Weights of a small GPT-style language model, trained from scratch on English Wikipedia: learned positions.
Each number is 128 + 32 x the weight over the matrix's rms, rounded and kept within 0 to 255. Layers, rows and columns count from 0. Numbers have three digits each.

# down: layer 3 MLP down (transposed), 5120x640, rms 0.0119, rows 1957-2003, columns 64-127
# up: layer 3 MLP up, 5120x640, rms 0.0173, rows 1958-2003, columns 64-127
down1957:131130108118134119136129134137125116145117139137129137109110133133121125140128121143135128134133142124129146138132130124138135146103121118122119114133134140142135117138119130132142129125135131
up1958:131153118104116115129111082120095100143123095105154100143115104128119125159126137153074139127120146168146114150154148068117161122140100114135158114141124126117121116136116179095150173155110108
down1958:089151144148104128112141111112125124135141125107125122099118113155168130126115128124110121171106142131131116134146118132092117095131153128122143148121134136124154147101153116125126120137146139
up1959:133112144121111112140135109124082090091076165114077112158110081117105160100119154119158150152128116140115147105137122114128140122141180088091096108137147109126123142130115148119112153126126089
down1959:101122136126147142118109115131147116101104127133150107134148133134123167142102136134142100148151112122140124118133135127134116135119124136119148121162134130132120113145142136094124136118132158
up1960:140124119097102098096108133130096090111154132166131112100133133090124108139180100155118171139144131112141131116140122119134114148106134111153097114162115101111110150135102131086140105135082116
down1960:151120132132127119124141131122132129130126160126141128121086140128123139120131130147131106116138137121135121128112133132120116162126118141102132147115140123148114135140112128111152095129130117
up1961:132114135159126115157115116148122117076107099133126089135115145092129119119162130136135122159103162103105136101138138156108138134106085157126097128115133084135106124134084088122109126159123128
down1961:136127134120138130124130119137131123125132116127135117134116136135134138138127128136133123125150131127126134117132132125125137138130140127126143127123141134122129125125131136121123129125129120
up1962:149216078133135115125201085121068034057067097191068162184161100152179209085075092125160220098083124093127028080209034090147119000164115105105096147075148119153087157140187168182146090121079071
down1962:146030112180167189088136139168167066218155189049129180069105115048162131172085061102072087160195086179146148155050034078163073172164201211120151104255092107200165097157042099213000103226079118
up1963:111174149114096108155146118172052140160172160128184091147099038039159194050055134117123138147120172092180140117177087115078155118128048059095193149146121081234146086144042088191168067148105062
down1963:166037136097171228083114056118162091126122189189173163135000255134061080102135049177211126100121092130175081172198187098118105219122027191077165153102120145101123224151085049233156126113078088
up1964:133232169151187214156166227089086130128057146113117105153094129143009101133109187173111149066181143106129112194159159091156178134136092032158090147163114125100116129072099217164132121092065081
down1964:072191097122014162000138115083197117155235131148070088054114119091255182095193038098137077101127209049026180140180074087084174144169110062106145138067183189090076181196164255073080183152046002
up1965:105137133120110142148109113126133092091100122127152118136125102114132111119115123137131138142130118112140114127131101142118151127122118116114120122111142128111089165140139188129127157146132103
down1965:121116138129128124114125136129131121117127121134128118140144120125133127124133134120131132122124124127125131132121130125109130123118126127131106126135132143133116119127126127139131118128142145
up1966:078140112102117140100103129124118129074142110168093105146149109123064116120107122118114102117141163112152142120128175116127116143138142120153095106153144115123100161130135140129120133095143130
down1966:130131122133138130126121125132134132125126136121130127126126131127124126131126138133121118117118122131131123125128123131131124124129128132123128125130129137126131126122127130124130121132126129
up1967:199141095169140172164103150132153159144134115110120089085130010117103084090187134130167061089212160188119224117165084108094151231098066151080191184052133125146000101179114142107126136112077156
down1967:127132114095136183062087114120171156124138187124154155114095119145224101053099057098096109152181154120092158065162215102110143086177078110101178133154209228091062086070053176151164064142098119
up1968:161059161145119095086134091151080135134101148171077117150091103107176128184064122151082119154142149167113177094123128130068165105104134120108170161149119141122130126168161179123120099154123110
down1968:134145138139087179161163111110134158121054153136093148167156149146145105168122110133146093158156170157124149144075175111128171157133119155135161134151123128137139095115176120083132149131114164
up1969:199164086137118155136158138152167109161163141179097036156142098120135140119140119131080137095120128098114089167170129082135117150158132171108120145123111122155092174147179143158119157104110121
down1969:129109146118115112114176136191141135153157105073149090144119106165138102147103107124127109137119161123173158114106126101116126137119131155125106138130135176105138132136108188133129096096120125
up1970:178125128126096129156125159146125101135094092190077137164180108129143111094117148146151173083108100133103142147185156140083130132102117120129103130117140074083163100137127141137096160170156138
down1970:133127146121099115133114126129151124154160080143121113121098099138160127110154116138141143106129098138113135108072108148157120120138104151158121160119140161178139116106173125123124134130115089
up1971:125179078107117075149095102103075122089129108158180134156086122189196255113121193171185143113100171092164120163201078119042157124164176099110143088119193176171150176170075138126160146174052146
down1971:098051192097173082118116137079200163133112099138111205126099117097122125248026101105118143153151044108149116127075084128229136142136184215099112150150195127226102083130057126138073105082103103
up1972:111121105143088167127108173163085042140104115142157107167095120096099146145154158133138150092119130090155154154109115129107153165166099119107123081119132109092155124174123125143169147166140114
down1972:115133126101132120120149130137107147134127134135136140123121132113135128155124130154124137126120133125137117124142136121132131128128151122140132123122124128144152116130132133131123140116126137
up1973:183110102112141126125108144129095104121107115138140087148169109130155093198152111239165135152144113028166144156187116101119109197088203142000153135091123164114187112216136178100131127152138132
down1973:108129154144102152131132100124172114117159134132121067101153137129110111086129173053076140139159133188094103146141137008126145115147112132200126096148144090131138102057147136133133104130111137
up1974:151145121086131119136109110181138109110141097141105130127126098128110116142111106125134135131061146103110142120108144085110079137125147151097097111121115102113108135163144096128156134100138157
down1974:115127114115131116133116116117110122145136130147136124118114138154133124126145144112129123136135136136127129138125123139135135126140139113135132141124129122122123109122127113128139147130139145
up1975:135147119128153049143080118101106130107112097100156109153168093124078069124089161202151099134199152154115135124217115098035106204026122147017147166102171140087196108163083095155144067178152151
down1975:206150110098087158041187133058172153195147086121124134186129073173218101083171055090070091098033158135148178158110150158180165141207094130187156126211025136131129132088120088123143117139124090
up1976:142127126105129114125111124138085106114127093164113100148149095098137156161107136102124122172159118138155096118148175108100089132103155155082137104146138090140103123132152095141133091144115104
down1976:138122124116133123123128137133134141127145128124135137133099129130133127124129133148123132135122131124130125125127126135146134114132126146124127133131136145141125146120101124119150099124129132
up1977:208202127033110151119198062125041157219090164098084073170187150121160197138082124143165097071179162130175071140046176113116111181155115093141000149029110167107123141112187094108203153188101167
down1977:106095075133186001010056036215204181159075095129125115109134064000119161051100068094037105000239205092042157066157050046179254255155170087089061149032183095077146150122097168060212094022066177
up1978:165119097127146085145108150148039126077144131166191132108111067038079115114073136243135105134167113078148153134105177076070070182054242000038158074129203075125173159136187135175198152079173112
down1978:026120120177061077042162125104239089098188119000104245148050151168074188121082107155184186170078076094226156175172069176116128141171099220133102153048107204085114145136139085072206168114065136
up1979:190140109099095159098166114128103116149100115135074041117159119100101098136144129160150082075052125080096137119156126133089192166111138095111155114093158053089077107119126162124113151072110150
down1979:143188116158158124154079098089171115144145165117130160071108057133165133128143085117094153132133162113132118139121056139103160149154091146108080124134125149137095115147143116166103117104164144
up1980:152174087135082151137178190076085070187139082115153113128196139191131152112055148136188057076059083119189113144079063064003099126102096149079074119117095130150122109182080153158088150225008136
down1980:145131135139113197217122165110145074255113074091106149045216000123239117186054170087085144144146187116202228131165109121129173060140000110119030078143186094175105042073188153226070189154125086
up1981:112177131109105126143132107130056090119123140172132075174170115139143120114109188140138146123102173129105166121175152109157094159113142114115096158094095083135124170149141156141135158137095120
down1981:117137139213108094124170124149132104120106119169147120158133121108123130133148157137139151145112114110124133132154109129142153116116125131115150095098111141141116142145091128087105101108123100
up1982:142101089084088197145111157125117127159096139130112125155160156139095160129128128147147123122152087157175162147146173101065118142103156167133099110138116081132130090133140149092083150151136121
down1982:092126131172126109111102138108144131103121155100120148102114107170134101163123111153160125118126116134163142135125158123089140118096122114102121154133125134148122152161161134137119110131120153
up1983:132116075129158151127141159140059129125078112126107127136156107085093131112110143137159148109105125120184153158122145121097100093154135139108156090169134137122154106130125149140102171125110110
down1983:128089117126132122134155125090143144109117126112132127138116116122136128120108129121129143150118104123156135125130133129127141118126120152128150131124142113140124131124154124145131118142134136
up1984:125152146083148062146184089138088137125113105122093107163138130129159113130171115084083104096104148085142106088135152098126079162099166112107167123123192125140164159173158187095139150138085126
down1984:129142107117131160108152129123122130075089149126152116147160120153135131117122133124143117116135131125164124121099134118149106123105115110135158168135100095110092108122144123133141144107125117
up1985:140138116076088107108147151127122107116132131138096109136153128081142118121093157182110119144087160092127103153137116138079106142139145113060119083123110163135117104152156181153141095083096119
down1985:091162131123129128162141172156117117116120113082097097149149133139084146135156078118119106081138130128121146152119170132119129116142097127131132124144155103074094140134173163117138077113145093
up1986:178132109098155113100144141138083128145144144114130100136179109143160138107131147121142142096135143123152133120114142136089125145129131108117162089117168117129075092131115140110109129102114123
down1986:121130137121124132126120139117125126129131140122123133123118129129136133131138124130127133133126132125136126142136133140132133116134119125121131123129126119122128121127133116118127125125133139
up1987:123129109105111165101105126194134110137193128166132114156136103126111103136159139167091113120130120125180185072097093086114116150144145126154084101158127109161129102162141159166149111106103073
down1987:153127132120096117130106131121132133154128092159152117126086137158150137143132127110121111117133115134124136154122119114112155129122108145143094127131134141133163128106133109122124125124119141
up1988:178048118154041154171143194255075118191053132102048128189125090130093190159163179163224214115093114109130115112252187112060208127180109144156151111151136204166186157111019121138135121152091095
down1988:255052162124163192209249152161067157123054126084128200094121081180096126174090148150160172212060183112000156158056133057247107189150138145149230070182164096072150118145169164111073006142098176
up1989:131094076073101090111119095149123146124127146166126127201108135044083118098119133170110108069055162096085094059162111081039108121087103154094131144137144083124089209105075150160132119161126097
down1989:058078116130127162080111142096153176145143153125170170106069145157153144140086163171078162127164122149134155120080135092138114141136097141074140136094105118122152131137116114119093132114165178
up1990:127138125099153117121145110168130155148112081144142159117161105104122123134139105107117108135146153109104171105129138091131173147165118133174110117141144123101125101146112117179124113164133160
down1990:125122143127140136122133161147122131123108132146120132125149125128136141118116132128116126122126135138124130120125134141124129136118114134129123129128142140126094114125122121139116143144136142
up1991:162114121151139089104137112136119114119097079111103130184143131088066085138168098127114163126100167170157172128179096112101138099131200138138113115100100148064138122112137164137136142151111123
down1991:116134128120122127130139129114136125122119136125128130118138144121126143131130129130118123129121131123124119134127121118143138131137129138120125139127129115141139123146126131130130127136120128
up1992:189107128129119210121121112184129138096076083114119101183159159081126156112111132176083123112108101139148114071157150105092133149099128079115099139108102128122150077116161151123142132180092163
down1992:160139136141115092116121109066134111129186139112127157109149095138132173106162105158141118138131117155152117128073107107146144102078114132105130139128121132126123142128152114111173168181119172
up1993:129099097085107131125145156169096139157113113164114105134133137127119108148104146163089138144097126088112167124188157137108089120116107102116104114126112096119100136101120161148130138169132172
down1993:115106131131124124105128105124122126136149125119130134121118107119142141127135123142129127133105157131133141127130135130119149128124116139115122131125141118118133150140149125129139145130134132
up1994:145158144152183177174128193093140122136152071081078135160195140179090128118136122122106116153133108109088118065117093098142117183099170164169124131120163051068146105114156162184066125185107138
down1994:074171047158159184101061211091143069175147175130219157081176129150053061070088145112113171133135152124224135143100134092106133150108156047125078119066095096111219137080172160167112119148176136
up1995:153127112116117133105151159156154129111115134124092129156133106132149079139136159124074132128133162159127147111102118139102118114130146120120137159080133147176140128113113126116186123149110111
down1995:121144149134133130144128140121136121106144147110123127119090150129103143141130124126137109130154113119131125107145115117110124140111142132117142112154104137135127137109142113127140065102128136
up1996:094011126126079133175113119130098099198169146124035133081170200150104082198142158082104133074187110114230173169137039111155183150147170086083118117154094223127068060176167164132092096143082152
down1996:085067090166166208099101153105170152085114185122165207113112133127074167113085237162174091207084177183136180153205178097162155096098114114122255200097120160026165171189143106114114131129108121
up1997:129144142079092099144141120180165150108125127140087141139163097125153168107141142120114122153138119114124152170105153135099121178089124087130121128080117109129123145126121154120131124139143132
down1997:148138132124141114137140126116132142140117120139133129101143118141146136160147122130125137101119126111144120113140120138127135111132138098111104135109142119092150138126138125112138132127143140
up1998:255178117164166135026052230161130114045122115169082154204133168189120144086043225152067130111078082131148110061080087129164205080197046122126091047111118135117187107133077188186115087134125062
down1998:151148210084255198061107106090129074107109073127124026038229105178161050188133200102103242176102084168246077080127072084000065173175234207139109195043109169036156000146129071124167119244222255
up1999:168143143133124112129137112155136113119122130124088100171150118140130159099142130099120137121083159115136156078167159085129114150103106149135093129146104127132148073149125168107118134117146133
down1999:141115132138140121121119110122138116123130110132121128132157140118128137133126145116118119138141125130123126125127136099140137131146130125144135112120125104133115131113122132125128130130119123
up2000:106102058132087112037153129151061192194052181202049082101128127140109150089187109127154138072196156143055126197210194127106090174131130077098137125090173171113138102090168157111176149177201189
down2000:089124041197077066076149206143142087085092096044182189108112194132085119097155102141102150069131188128000137162112127139154161116126189123134039092142163109104177155163067093161141136078147186
up2001:141164099137164145122170094135116132123093144123125108110154129155139115158109149134112126116137142105121130126114155071151152153117139149171139145110127134146135107094125105126131137127086102
down2001:117129163136124128130136118111155121106142142128128127141132141128116138114138139123128129129142115124132127129113119119153137117158155137130127125132119117125136132118138132120124115104125122
up2002:112125097110091112108150115159101115106087100118135103157153143128114121121149115153147145130131097139141073079151122083120129157113113080127110116173132101152129120145129110178122138152135147
down2002:128129127148144120100115152111121132142109150130137146118116111101134105142142130117121122145113137114127114141141112134125154125135124140133109128108131137104125113145144125127155129122136152
up2003:150121137110158092134174107131130102134123129119081094128131123097130110143109104149156152139103099126116127148128141100165146085159104170101100123128065158137135148141120118151127085145145131
down2003:124129126126139132119133118124138123116128133138124134131130124131126129136131128126130126122126125128134129137128122129139141123125124137130130123128131127123142129126132130131139129129133134